Each number is 128 + 24 x the weight over the matrix's rms, rounded and kept within 0 to 255. Layers, rows and columns count from 0.

# layer 3 attention query, 128x128, rms 0.174, rows 0-63, columns 64-95
[[115 124 112 121 160 130 116 132 147 104 138 106 135 125 120 116 147 129 117 150 119 108 137 130 141  97 104 131 119 161  89 134]
 [119 128 113 133 117 167 129 147 111 122 107 146 153 106 109 148  88 144 153  90 133 132 118 151 139 108 114 127 173 117 162 111]
 [ 79 109 134  98 170 112 132  62 108 196  86  67  73  72 150  81 148 114  64 137 204 117 178 153  93 142 144 146 139 181 136  98]
 [141 115 115  89 101  90 178 111 129 163  99  96 104 111 133 115  98 153  88 131 176  78  86 172 140  88 102 145 108 141 112 148]
 [114 162 103 139 152 141 107 118 124 122 144 116 144 149 152 122 150 103 126 103 114 151 151  86 125 152 149 158 193 101 126 140]
 [145 119 134 130 149 148 133 100 172 142 128 111 107 141 116 119 167 142 120 127 134 151 118 158 173 172 148 134  80 147 139 113]
 [121 155 130 155 140 114  99 142 159 118 164  83 136 180 145 151 125 123 153 143 132  95 169 127 119 141 178 147 129 142 141 134]
 [109 146 119 142 142 157 142 103 195 129 120 107 119 145 127 123 144 128 129 143 113 103 126 137 118 152 184 135  86 154 130 106]
 [110 128 121 151 104 146 127 132 158 137 140 166 159 147 119 121 134 130 130 131 124 120 119 133 153 163 146 121 118 129 147 110]
 [133  99 124 116 128  69  98 113 156  86 104 125  98 151 106 121 138 150 120 124 165 137 159 130 132 136  89 110  94 123 153 122]
 [ 81 115 155 116 168 107  94 129 155 126 120 137 109 100 134 137 150 107 177 129  88 155 157 137  85 150 125 100 110 137 136 112]
 [ 97  88 184 139 116 141 143 132 121 168 130  87 133 105 119  86 160 104  86 138 177 143 142 116 111 167 131 132 120 158 115 124]
 [104 140  89 129 147  89 183  93  96 126 117 141 138 100 152 113  87 112 137 114 155 116  79 138 104  68  80 123 129 180  99 123]
 [123 161 138 154 120 123 105 149 121  75 112 130 118 139  85 160 100 117 155 141 131 134 158  91 114 150 126 118 149 167 162 107]
 [112 158 123 107 143 127 168 108 146 154 103 111  98  86 137  89 100  99 125 107 136 140 131 107 119 120 147  90 158 143 108 133]
 [106 135 110  94 145 106 138  93 140 134 112 146 129 122 188 121 159 121 106 132 113  83 152 154 161 118 147 132 109 100 104 127]
 [119 145 127 178 134 117  91 164 157 112 134 108 134 172  80 143 131 133 170 144 124 136 137 104 112 170 125 140 140 131 193 112]
 [135 117 129 145 125 120 154 154 157 130 170 156 146 134 125 155 160 109 126 148  97 122 118 109 133 109 156 144  79 122 140 153]
 [165  93 146 119 156 112 156 144 115 158 140 135 126 111  83 118 137 119 148 108 141 156 149 115 186 166 131 148 140 119 148 147]
 [ 88 117 154 104 111 111 155 147 120 140 118 126 120 107 146 123 114 136 116 110 128  89 131 139 116 104  88 102 114 133 151 152]
 [134 129 121 144 120 119 125 150 152  91  85 117 116 150 118 154 112 154 107 126 133 104 130 151 175 169 101 126  75 133 153  97]
 [130 133 107 123 110 126 108 123 176  85 126 106 112 133 129 152 133 174  57 110 115 103 121 150 177 152 155 151  88 121 116 111]
 [108 110 141 125 142 139 171 114 151 148 132 161 154 105 134  95 141 146 132 124 113 144 128 122 114 174 130 113  97 109 147 125]
 [153  67 140 142 132 132 137 106 110 148 145 178 179 143 127 145 155 176 141 126 138 122 127 119 149 180 138 172 126  98 162 144]
 [130 108 163  98 122 104 151 142 123 129 103 159 131 102 120 151 114 123 134 136 122 125 128 137 126 135  67 127 102 130 140 127]
 [ 71 132 112 131 159 118  99  85 135 144 117 107 128 137 152 100 140 148 126 109 125  92 133 139 138 146 166 131 170 132 154 123]
 [171  80 129 133 104 137 134 114 139 151 173 139 140 147 136 158 175 180 159 131 148 142 122 157 154 173  98 166 109 102 140 144]
 [115 133 129 135 137 115 140 126 128 114 155 101 124 169 170  88 144 109 110 113 126 109 107  99 153 107 150 162 148 100 165 151]
 [143 106 174 119  98 125 157 151 128 139 129 167 148 100 106 154 110 123 149 134 124 143 118 153 100 126  71 123  91 130 134 141]
 [152 113 169 109 135 112 153 149  91 131 144 157 138 110 120 124 110  95 168 147 152 156 143  95  88 110  79 118 143 108 132 143]
 [ 89 152 121 107 126 140 173 138 114 143 140 122 134  85 136  88 105  90 133 101  90 127 129  96  94  84 170 115 151 125 107 144]
 [157 143 139  97 136 106 158 137 130 137 174 121 120 126 176 156 129 136 148 120 160 134 118 101  97  92 128 104 155 116  82 177]
 [118 120 153 117 176 113 142 134 129 132 137 154 135 123 147 121 120 143 158 133 131 132 119 135 129 128 144 112 102 113 144 107]
 [164 121 125 118  98 150 103 152  93 111 113 107 129  90 123  79 151  95 103  87 125 149 171 117 111  93 123 132 185  80 165 165]
 [132 147  95  77 168 111 214  78 133 133 151 111 128 116 139 112 108 126 111 147 167 129 109 135 141 108 121 114  91 169 103 144]
 [140 120  82  76 128 102 200 116 109 151 125 107  98 107 131 111 120 117 113 145 156 134 102 144 165 101 145 117  86 142 123 118]
 [154 125  99  66 160  83 220 153 103 165 127 132 108  88 173 135  88 139 163 168 160 114  82 165 151  98 139 111  89 140 129 113]
 [115 123 108 124  92 148 115 112  52 154 105 138 146 156 144  96 118 122 131  78 116 190 161 112 137 136  93  96 183 160 128 174]
 [ 88 135  72 130 119 159 123 104 113 100 140 122 121 123 123  90 129  97 126 111 143 160 140 142 131 138 130 116 136 140 124 133]
 [ 90  98 129 131 149 111 122 114 162 127 138 120 113 133 127 118 152 166 133 154 155 113  96 114 140 140 154 150 106 127 139  84]
 [132 116 149  99 145 158 146 141 120 140 150 106 116  97 124  85 155 102 107 105 135 120 133 119 105  86 133 137 121  92 131 178]
 [133 158 141 175  80 165  83 147  85 137  62 115 141 141 114 143  91 129 132  91  95 139 133 127 148 124 134 138 196 122 144 123]
 [155  67 152  89 177  85  97 124 171 125 159 151  93  88 108 130 172 150 133 149 156 103 140 144 135 106 103 134 137  77 112 118]
 [125 108 158 120 179 124  91 138 161 154 161 124 142 145 100 129 167 116 119 119 116 154 144 104  80 146  97 146 132  97 121 153]
 [160 128 166 166 121 114 105 138 170 114 138 150 122 134  99 160 113 148 139 147 110  94  95 162 128 101 109 128 123 103 148  95]
 [ 93  85 103 104 160 140 119 107 145 136 148 134  90 103 103  97 184 142 130 145 155 123 143 139 146 142 138 113 107  98 131 106]
 [ 93 130 121 115 116 170 115 119  99 112 147 177 116 129 123 114 127 111 156 117 134 131 130 138  98 163 132 112 129 126 149 118]
 [119 124 146 121 137 141 121 135 136 178 124 122 133 111 150 113 156 105 140 144 123 123 129 140 138 144 172 136 150 121 120 135]
 [134  93 131 117 135 109  84 136 126 121 101 161 133 124 145 150 160 149 138 158 130 131 121 144 151 161 115 121 135 106 125 108]
 [ 92  96 111 127 157  98 127 156 132 124 161 112  98 136 136 111 104 164 132 113 149  84  93  82 124 120 174 137 110 137 116 127]
 [133 157 135 152  97 148 147 119 109 140 135 105 157 142 133 135 102  88 120 111 128 111 137 103 138 115 122 135 149 162 118 133]
 [179 119 174 117 143  96 126 167 156 117 121 130 137 111 137 182 120 140 121 155 116  95 116 131 117 113 127 122  93 102 100 128]
 [128 136 116  91 144 108 134 122 194 138 144 109 168 107 109 144 126 134 105 122 134  84 100 105 109 112 142 156  87 136 113  91]
 [120 134 119 130 121 113 133 128 123 146 152 100 125 149 111  93 148 109 146 107 139 151 163 101 130 112 104 112 134 116 101 152]
 [ 90 143 119 142 103 115 137 110 141 125 123  93 189 165 139  82 116 106 129 110 148 126 119  77 113 135 126 158 134 181 121 137]
 [ 87 142  99 140 111 131 118 101 132 123 140  95 179 135 127 130 130 104 116 136 136 141 106 113 132 125 107 150 112 137 110 125]
 [114 102 128 149 109 123 100 141 134 126  96 130 139 136 129 125 145 124 116 138 132 123 126  97 128 146 128 122 121 169 135 109]
 [129 148 123 154  88 115  98 145  70 140 107 130 165 154 150 146 103 138 148 100 124 131 153  78 133 147  99 105 171 177 132 148]
 [155 124 127 134 109 122 126 160 121 116 106 153 117  84 145 113 127 108 118 135 136 134 148 117 114 133 145 124 129  90 126 101]
 [106 152 103 144 115 165 134 106 124 142 143 141 157 132 122  96 139  87 132 125 111 158 138 128  73 159 106 106 132 134 136 158]
 [145  96 125 118 161  99  91 130 151 121 130 147 127 115 133 159 154 148 147 144 146 124 103 146 126 167 122 125 109  98 129 117]
 [183 143 139 150 100 101 125 166 123 119 118 140 144 129 126 165 103 137 136 146 107 108 140 130 119 105  92 132 116 111 124 121]
 [139 107 147 159  89  98 149 143 117 118 116 118 133 112 139 113 110 129 135  93 101  89 128  98  93 143 140 135 130 121 117 124]
 [131 134 121 141 155 127 123 162 123 101 141 116 113 153 123 148 117 127 133 145 115 121 136 142 135 132 147 127 143 107 101 144]]
# layer 3 attention key, 128x128, rms 0.173, rows 0-63, columns 64-95
[[139 130 135 110 127 155 140 108 107 105 130 120 138  96 118 174 161 102 121 153 127 127 159 139 152 178 161 106  76 126 118 104]
 [115 103 128 131 126 110 108 162 162 101 155 145 127 164 181 113 107 148 105 123  93 121 109 115  93 109 133 119 172 105  87 134]
 [157 143 140 140 119  97 125 126 130 171 136 133 163 146 155 156 165 139 144 101 113 154 114 123 160 129 129 115 114  89 150 131]
 [142 127 102 145 138 120 139 120 156 125 143 137 166 154 129 110 134 130 150 106 114 125  87 150 162 149  98 109 148 112 161 161]
 [135 112 108 108  84 170  82  93  95 140 118 151 133 103 103 174 141 102 105 128 108 153 166 143 146 129 159 109 120 126 124  96]
 [130  90 162  64 184  79 143  77 139 176  96  52  59  57 124  91 147 171  52 156 172 146 125 110 132 106 152 141 111 118 115  92]
 [131 122 101 137 100 108 100  81 139 149 127 131 111 156 133 160 134 152 138 107 148 118 134 123 122 138  99 167 135 136 146 126]
 [110 113 129  87 152  88 158  90 141 154 120 134  90  88 156 107 133 163  80 132 148 113 119 105 126 155 140 113 124 134 135 115]
 [ 97 122 181 118 147  97 122 158 159 165 117  93 142 138 158 107 148 170  93 106 145 153 136 161 133 126 105 131  93 117 132  84]
 [113 127 137 154 128 143 160 116 109 112 127 114 115  89 165 108 147 112 161 125 143 177  95  91 112 125 136 139 127  74 158 102]
 [103 142 123 116 124 120 107 170 151 105 145 109 141 122 147 175 102 139  92 135 115 116 115 106 131  97 134 131 146 133  85 146]
 [137 134 121 111 148  88 119 158 144 147 122 113 136 122 132 120 131 140 133 134 119 143 102 131  94 114 117 140 144 123 112 154]
 [133 117  97 119 115 132 134 134 102 125 147 163 166 147 131 140 120 112 142  87 128 144  94 137 149 163 136  94 148  86 158 138]
 [121 109 114 161 119 147 107 127 135  95 134 176  96 154 141 130 113 106 148 100 144 117 139  90 108 161 111 104 137 154 129 110]
 [ 99 148  91  98 143 162 125 133 126 134 108 143 132 148 132 144 126 131 100 122 144 164 133 133 126 117 143  96 135 126 102 108]
 [146 123 118 116 144 112 164 127 108 165 152 102 135 103 126  92 130 136  77 164 120 104 113 135 122 123 162 113 126 118 167 140]
 [129 114 114 169 116 157 116 117 155  91 131 166 113 142 126 124 148 118 146  80 149 114 177  87 125 157 101 142 130 151 127  91]
 [177 140 137 109 138 124 165 123 132 113 129 116 103  94 112 128 122 123 114 139 121  62 122 124 120 147 155 138 132 145 121 145]
 [125 116 117 108 141 166 143 141 105 130 119 133 110  78  76 110 126 121 102 138 139 145 183 109 120  77 114 148  99 112  88 131]
 [109 176 135 148 126 116 145 167 137 124 141 121 133 155 151 125 125 137 140 155  86  88 106 117 111 139 133  88 151 149 114 145]
 [123 124 121 133 137 163 135  94 121 133 115 151  81 118 110 140 119 117 116 130 126  77 122 128 120 136 133 100 147 200 128  90]
 [149 138 128 103 101 106 151  85  93 158 123  90  91 117 127 154 128 108 108 167 156 116  91 186 147 145 130 103 117 162 118  94]
 [131 109 139 122 144  92 182 150 130 143 138 123 125  73 168  71 129 133 112 135 120 135 143  80 131 143 154 116 150 101 163 140]
 [130  93 134 161 142 107 162 136 103 169 161 141 126  76 163  91 136 117 158 123 120 156 143  99 139 113 113 155 105  81 151 144]
 [110 141 141 166 161 117 136 164 154 103 148 142 138 136 105  84 110 124 150 130 104  95 114  85  93 107 142 134 163 141 140 147]
 [124 113 132 157 113 114 135 113 110 112 135 163 133 110 149  93 144 109 130 126 130 168 172 117 140 174 118 106 112 100 132 111]
 [141 103 154 142 164 127 154 134 140 180 152  91 110 115 169 106 161 139 138 128 136 152 110 144 131 101 102 154  99  97 109 135]
 [108 195 126 105 150 137 158 136  96 126 128  95 149 141 158  92  97 160 119 135 156 147 161  80 122 110 146 109 137 107  71 116]
 [103 142 152 165 136  85 138 168 167 103 125 105 132 118 142  92 107 158 135 132 102  62 101  71 104  89 148 150 175 138 136 184]
 [105 153 124 168 165 122 100 196 159 116 146 108 177 140 121 104  88 169 155 111 123 129 136  56 103  55 146 169 162  88 131 177]
 [122 165  89  75  89 124 181 140 111 119 137 157 137 158 141 153  91 110 134 150  84 106 127  98 130 131 158 100 182 104 112 157]
 [125 135 134 107 141 147 109 122 134 137 106 107 118 131 107 150 145 130 148 128 141 123 104 193 110 135 120 152 100 120  90 170]
 [120 109 178 132 118 153  82 147 118 157 115 144 154 130 121 128 160 159  93 124 132 149 145 153  90 126 127 138 141 121 135 143]
 [125 141  84 147 139  85 146  95 129 117 171 158 147 136 157 165 111 146 162 157 142 122  91 137 127 140 107 105  82 144  99  79]
 [118 200 136 160 115  54 154 124 116  91 199 131 189 174 130 129 104 152 189 101 112 131 104 155  89 154  49 115  76 125 106 115]
 [137 156 142 139 133  82 144 146 110  96 177 129 160 149 107 107 124 139 179 110 120 127 115 143 108 159  78 122  83 124 115 106]
 [108 150 129 148 154 115 181 123 100 122 166 131 153 133 124 104 122 138 193 115 133 117 103 135 109 149  98 128  80 141 110 112]
 [109 128 137 164 131 115 146 180 154 114 159 120 166 146 108 114 116 124 154  99 121  95 131 148 113 140 143 149 146 135 112 161]
 [132 125 126 117 136 132 170 118 141 149 124 126  99 113 133 139 132 128 101 162 140  82 129 123 103 158 162 179 128 136 122 138]
 [131 109 133  87 118 127 102 113 121 123 123 124  97  95 144 125 158 128 111 155 153 133 155 129 151 150  86 126 113 114 105 101]
 [144 149 137 126 106 126 136  91 154 137 133 102 124 113 149 124 141 108 128 125 129 126 112 129 148 136 118 137 136 144 118 131]
 [160  90 104 120 145 157  92 146 143 157  76 130 107 116 111 136 171 126  83 159 107 122 136 122 119 110 204 126 161 155 157 151]
 [134 132 130 103 121 129  96 135 144 142 128 134 129 131  82 133 144 135 131 158 128 130 127 125 115 132 129 122  94 119 127 124]
 [133  98 130 112  92 167  87 120 144 146 116 135 107 112  90 139 144 142  76 159 126 151 161 130 118 116 143 138 148  89 151 104]
 [118 111 153  89 106 175  79 163 144 113  98 110 117 112 100 116 124 142  97 140 123 135 147 111 120  96 138 151 142 113 161 149]
 [104  95 134 110 158 177 132 119 162 191 116 147 115 104 133 109 156  71 105 162 160 153 161 119 118 167 137 153 111 131 154 124]
 [103  99 122  85 193 154 138 139 147 200 126 128 110 122 145 135 144 146  89 115 120 120 140 134 134 145  81 133 126 128 190  95]
 [ 94  87 123 141 162 142 115 126  90 166 128 169 109 145 136 129 150 140 155 143 156 142 144 129 153 137 133 178 113 145 118 136]
 [114 101 122 120 170 140 154 156 115 139 134 139 109 105  90 107 156 100 167 121 135 164 167 134 133 155 113 135 132 113 148 137]
 [169 139 130 132 128 112 109 130 120 145 115 126  92 104 178 141 113 153  90 165  89 108 141 176 169 138 126 132 127 137 100  85]
 [124 148 139 139 125  94 129 135  90 123 143 126 136 160 106 133 106 185 123 115 122 110 104 127 132 106 117 109 134 120 123 122]
 [130 132 114 130 142 106 127 126 106 112 129 141 123 137 127 134 116 146 130 126 126 147 127 127 151 101 141 109 141 112 148  99]
 [ 93 138 140 151 120 140 110 105 122 121 103 114 117  99 148 124 132 157  69 155 137 127 131 118  98 103 134 100 144 144 106 114]
 [148 144 115 132 131 143 106 119 142 159 156 154 138 149 130 125 163 100 109 135 139 172 130 146 136 136 128 120 129 131 157 144]
 [136 125 117 117 130 147 135 115 113 146 128  91 134 141 180 146 161 168  88 120 138 125 100 158 115 131 127 131 143 114 121 130]
 [172 146 150 121 120 133 161 140 132 137 122 102  90 139 126 109 121 159  98 114 168 107 110 115 127 125 112 139 124 141 113 135]
 [141  99 134 135 132 105 117 119 105 107 157 132 104 117 113 112 148 156 155 113 140 136 157 181 113 156 161 133 142  97 114 107]
 [113 124 122 147 138 105 136 141 114 133 140 144 145 134 127 107 123 143 143  88 114 116 125 155 123 121 158 129 154 134 138 149]
 [144 102  94 130 120  91 131 102 109 117 149 178 129 147 131 156 126 120 173 145 120 137 132 148 140 135 172 132 133 110  82 105]
 [142 111 141 127 124 144 147 111 156 177 135 114 125 122 155 138 151 132  97  90 133 152 101 156 115 123 125 146 132 127 152 133]
 [167 107 110  54 152 154 136 131 109 164  90 133 103  60 131 106 158  99  89 155 143 155 134 145 169 104 113 140 141 123 129 110]
 [131 126 119 103 159 122 130 113 109 118 129 146 129 141 138 120 129 134 134  98  99 149 103 135 157  95 144 112 132 137 181 105]
 [186 112 107 126 133 114 109 126  82 114 133 138 114 136 110 165 172 155 154 133 144 117 122 159 166 136 130 115 132 108  95  95]
 [126 125 130 117 170 129 147 149 118 143 122 141  75  83 127 123 120 129 117 121 119 115 117 129 142 126 153 166 120 151 177 138]]
# layer 3 attention value, 128x128, rms 0.165, rows 0-35, columns 64-95
[[103 143 138  95 106 139 127 149 120 153 121 130 137 156 100 103 137 141 136  86 105 113 125 111  82 111 164 119  88 176 172 140]
 [135 135 118 113 126 102 139 136 141 119 150 120 127 141 126 157 125 130 138 146 137 104 146 131 172 156 133 121 121 132  98  94]
 [125 136 139 175 114 158 124  93 126 135 102 156 145 134 136 104 148 118 117 121 151 188 122 141  94 112 119 147 136  85 164 116]
 [188 151 141 168 148 145 131 126 135 112 165 167 139 142 149 120 137 106 143 139 120 153 121 162 123 117 124 131 135 124  95 140]
 [133 132 130 167 100  90 131  75 104 130 111 147 124 143 149 165  95 124 136 151 204 168 116 178 166 100 136 140 193  67 180 125]
 [180 117 130 151 142 132 130 154 112  86 132 139 112 102 120 126 139 110 136 173  89 120 135 139 109 126 117  98 163 127  97 122]
 [123 128 103 104 131 146 130 138 118 124 150 150 139 116 101 157 129 111 127 139  93 113 147 140 151 148 139  98 105 136  90 102]
 [169 158 150  96 143 112 136 197 154 136 169 117 138 150 159  76 135 143 137 115 114  86  93  91 148 117  98 101 133 159  94 116]
 [131 145 132 136 130 148 131 137 109 104 130 151 145 121  90 112 130 113 135 124  92 151 147 132 135 104 135 134 111 117 111 132]
 [143 146 118 160 129 157 122  95 129 118 126 149 155 138 140 108 163  94 135 112 145 194 136 177  90 114 133 120 137 116 143 122]
 [183 114 126 136 140 103 125 141  81 105 138 150  73 120 133 128 104 118 144 126 153 166 109 146 130 114 122 149 129 100 148 156]
 [173 146 115 154 146 124 122 136 125 106 147 129 116 129 153 139 118  92 135 121 148 167 110 177 122 133 112 107 158 158  99 152]
 [150 102 164 139 117 111 135 119 179 127 179 154 138 141 151 142 161 156 136 139 142  67 143 111 123 127 151 150 116 108 102 130]
 [178  97 114 148 121 107 120 129 113  90 148 151 108 119 147 149 122  97 143 149 150 159 119 180 132 119 127 129 170  91 132 158]
 [113 141 120  92 131 106 143 131 115 132 104 116 102 116  99 149 128 104 134 154 115 152 134 133 155 140 149 101 142 127 159  80]
 [173 116 150 136 123 140 132 155 105 125 123 170 122 129 114 122 132 129 143 138  98 169 119 137 110 117 145 113 139  99 123 139]
 [174 124 113 153 138 131 119 168 136  84 173 153 125 130 145 109 133 160 138 125 145 132 125 141 121 123 101 140 116  99 121 156]
 [141 131  95 143 134 137 136 132 115 132 143 141 147 136 110 160 142 111 128 121  81 138 152 131 126 132 166 121 105 136  93 109]
 [126 114 120 111 142 133 127 134 127 125 155 160 154 115 112 151 146 141 126 158  93  80 148 139 155 145 126  91 108 117  69 115]
 [117 149 124 105 129 101 140 125 120 143 114 121 115 121 106 143 110 128 133 137 140  99 142 127 163 143 120  96 126 150 105 106]
 [178 144 152 107 133 151 127 146 119 117 161 169 118 126 112 112 128 131 140 126 101 124 129 146 113 120 138 117  97 137  76 136]
 [147 153 144 146 128  93 121 133 126 120 119 102  96 142 158  99 101 127 128 123 163 161 103 124 113 101 114 146 153 125 180 144]
 [125 106 166 150 114 143 119  87 134 140 119 165 115 132 122 116 125 172 129 119 167 131 127 124 106 113 111 164 113  96 142 183]
 [116 120 163 148 108 150 136  99 132 165 110 165 143 147 135  82 164 158 135 130 151 152 138 103 119 119 139 147 105  83 195  98]
 [151  93 121 139 131 132 141 122 122 131 133 160 150 108 122 154 132 146 138 171 110  68 161 127 140 146 150  93 137 114  70 108]
 [116 119 170 108 131 146 139 134 150 161 113 114 127 132 124 104 128 173 122 103 130  86 125  72 141 133 111 140 102 143 117 147]
 [ 97 162 103 145 116 126 128  97 185 130 150 123 170 167 136 161 151 148 129 131 143 114 155 128 104 142 156 125 110 113 160  96]
 [133 120 161 108 134 121 127 130 106 153 100 133 126 136 105 100 110 161 129 143 149 104 110 105 149 120  93 134 152 140 118 153]
 [148 112 134 147 133 141 133 112 110 139 105 132 100 123 143 147 100 100 135  94 141 197 108 141 122 133 146 165 122  99 154 152]
 [ 83 140 117 150 100 145 127  87 117 148 102 137 162 141 117  89 140 165 121 134 161 150 143 131 135 102 114 138 142 107 166 113]
 [ 96 135 128  94 142 128 125 172 152 129 143 119 127 132 114 115 134 156 120 136  94  73 131  98 158 143  99 132 106 146 115 150]
 [151 108 130 182 129 150 127 132 138 128 132 144 161 135 128 108 163 145 121 156  85 110 142 117 101 100 126 146 157 101 132 145]
 [128 161  92 159 149 143 113 105  94  71 137 116 109 124 108 141 109  94 126 103  93 166 113 106 216  91  98 123 153 107 148  95]
 [122 150 140 172 132 129 141 127 171 100 139 126 124 123 173  73 154  74 127 142 108 101 114 156  90 122 132 160 146 179 115 128]
 [127 101 181 113 130 100 149 146 139 183 100 143 150 102 150 146 132 120 136 153 172  78 153 104  52 134 132 116 112 159 122 157]
 [119 134  97 122 112 113 114  90  81  70 121 134 106 115 142 183  82 122 124 111  86 130 105 113 175  98 137  97 151 118 109 118]]
# layer 3 attention output (transposed), 128x128, rms 0.168, rows 0-35, columns 64-95
[[180 145  92  99 172 137 129 141 127 117 141 138 130 128 149 147 117  74 111 161 131 152 128  92 136 108 123 129 133 139  89  80]
 [112 101 143 129 152 123 106 147 128 131 120 127 127  97 155 132 146 117 164 146 161 142 146  89  89  94 129 121 118 138 130 147]
 [117 151 101 108 110 129 145  91 132 115 159  91 100 148 110 135  99 158 107 113  91 132 118 161 164 140 136 146 110 116 114 124]
 [137 107 124 161 100 153 127  98 141 144 116 113 121 137  83 114  89 165 113 110 104 174  98 157 143 148 103 152 111 144 155 127]
 [135 142 112 120 106 112 175 107 173 143 175  90 153 130 119  95 154 144 128  84  91 137  80  94 121 154 128 134  82 111  85 101]
 [137  90 156 147 121 142 161 102 114 149 104 149 122 129 134 132 123 172 118 105 138 136 127 137 145 151 123 143 119 154 175 136]
 [135 102 176 119 131 137 107 140 116 159  92 139 118 108 136 123 112 121 140 140 169 146 152 114 108 118  89 117 111 155 139 144]
 [144 106 119 144 165 131 101 140 143 141 121 131 162 106 110 119 144 121 133 117 111 113 122 132 124 120 152 151 163 139 122 143]
 [158 109 132 112 127 148 123 123 139 131  99 108 109 111 135 145 109 135 106 134 137 159 136 116 123 112 115 119 114 172 128  96]
 [147 137 117 136 106 169 151  92 133 129 135 123 114 161  79 123  64 145 111 119  86 160 107 160 167 147 100 158  89 142 121 124]
 [143 167 112 150 118 145 156 116 183 126 143 121 166 150 138 139 139 133 111 114 121 120  79 128 147 171 112 110 150 127 140  74]
 [144 116 139 194 101 161 143 113 150 140 125 143 153 163  84  93 115 157 102 115  93 146  81 171 151 183 115 163  99 122 147 136]
 [ 83 118  92 145 147 136  94 105 114 131 119 119  84 124 112 151 120 159 155 104 159 169 117 124 132 123 128 125 185 119 167 131]
 [127 137 147 166 106 141 165  89 156 141 107 139 137 155 128 135 121 175 113  81 130 128  78 127 163 178  82 120 125 130 155 110]
 [142 117 155 115 131 106 131 148 119 118 124 151 118  97 149 145 130 133 150 150 166 116 152  95  86  96 144 112  87 127 145 132]
 [140 127 128 138 146 111 157  99 135 115 119 114 114 126 160 126 126 162 100 123 129 131 105 128 146 137 130 142 132 146 160  95]
 [127 129 109 159 122 149  85 103 159 141 106 122 137 132 128 153 111 141 114 111 141 171  86 154 149 139  91 111 159 143 144  97]
 [140 100 156 110 122 152 127 129 122 156  99 130  88 122 127 125 104 125 139 156 152 149 138 117 109 125  95 119  83 156 154 130]
 [116  91 168 113 136 136  87 130 116 172  87 143 121  96 130 131 106 128 142 119 175 146 141 118 108 120  93 115 123 151 145 148]
 [131 113 140 126 156 119 116 162 131 127 143 129 154 108 147 134 164 106 155 138 153 136 138  95  84  96 149 123 112 131 114 132]
 [142 113 144 146 132 160  95 125 150 124  96 127 130 120 109 133 104 132 106 119 135 178 115 130 133 132 109 137 142 162 153 112]
 [144 149  82 146 136 118 167 130 149  99 163 128 160 151 119 129 150 130 117 117  79 111 101 134 144 151 154 138 129  92 103 100]
 [111 156  70 130 130 115 120 107 132 102 170  86 131 156 145 153 143 135 101 110 123 156 100 142 152 130 154 127 167 117 114  82]
 [126 159  93  69 147 104  98  84 150  98 152  67  92 116 140 170 126 124 109 120 125 143 138 102 139 106 150 114 148 140  92  99]
 [107  79 172 119 152 131 126 118 106 158 101 120 110  96 153 118 152 125 150 113 183 159 145  92 115 121 110 130 129 167 162 144]
 [107 138 107 116 139 109  87 147 123 105 156  86 137 125 154 130 170  98 129 145 125 117 142 123 110  96 188 140 178 130 120 122]
 [130 108  88 116 130 151 112 134  93 170 132 134  92 125  98 122  88 118 164 166 123 173 138 125 118  90 129 132  84 141 127 142]
 [128 146  88 125 150 104 140 143 135 119 168 113 177 113 159 124 171 116 108 107 117  96 128 127 116 107 180 130 154 123 106 105]
 [116 168 124 136 100 109 156 113 144  97 161  85 123 143 131 120 143 149 109 141 110 112 114 134 149 163 140 130 135 117 148 108]
 [141 137  90  78 127 122 120 116 143 127 154  99 129 138 127 146 125 118 108 115  92 121 133 130 114  83 137 119  94 136  85 129]
 [125 104 126 130 137 107  80 157 125 144 107 142 146 109 145 156 142 107 141 136 162 119 142 131 102  91 127 101 157 124 120 137]
 [129 112 105 117 115 129 145  89 115 155 112 120 106 147 132 133 119 158 104 106 109 124 111 152 144 135 117 127 133 138 149 134]
 [ 97 106 130 106  97 161 103 107 163 138 122  80 163 128 130 104 138 140 109 159 166 141 147 108  98 149 130 167 187 163 167 114]
 [139  98 160 107  87 118 130  92 154 121 148 153 140 102  99 187 105 180 107 105 100 113 137 126 118 118 124 144 108 108 102 157]
 [148 128 122 139 121 125 173 146 109 123 126 190  50 141  86 128 107 143 141 103  99 110 142 157 177 138 127 128  71 117  80 111]
 [ 92 126 133 142 133 153 144 118 134 145 127  93 113 128 167 121 131 151 120 145 169 123 151 107 111 154 157 171 180 157 156  92]]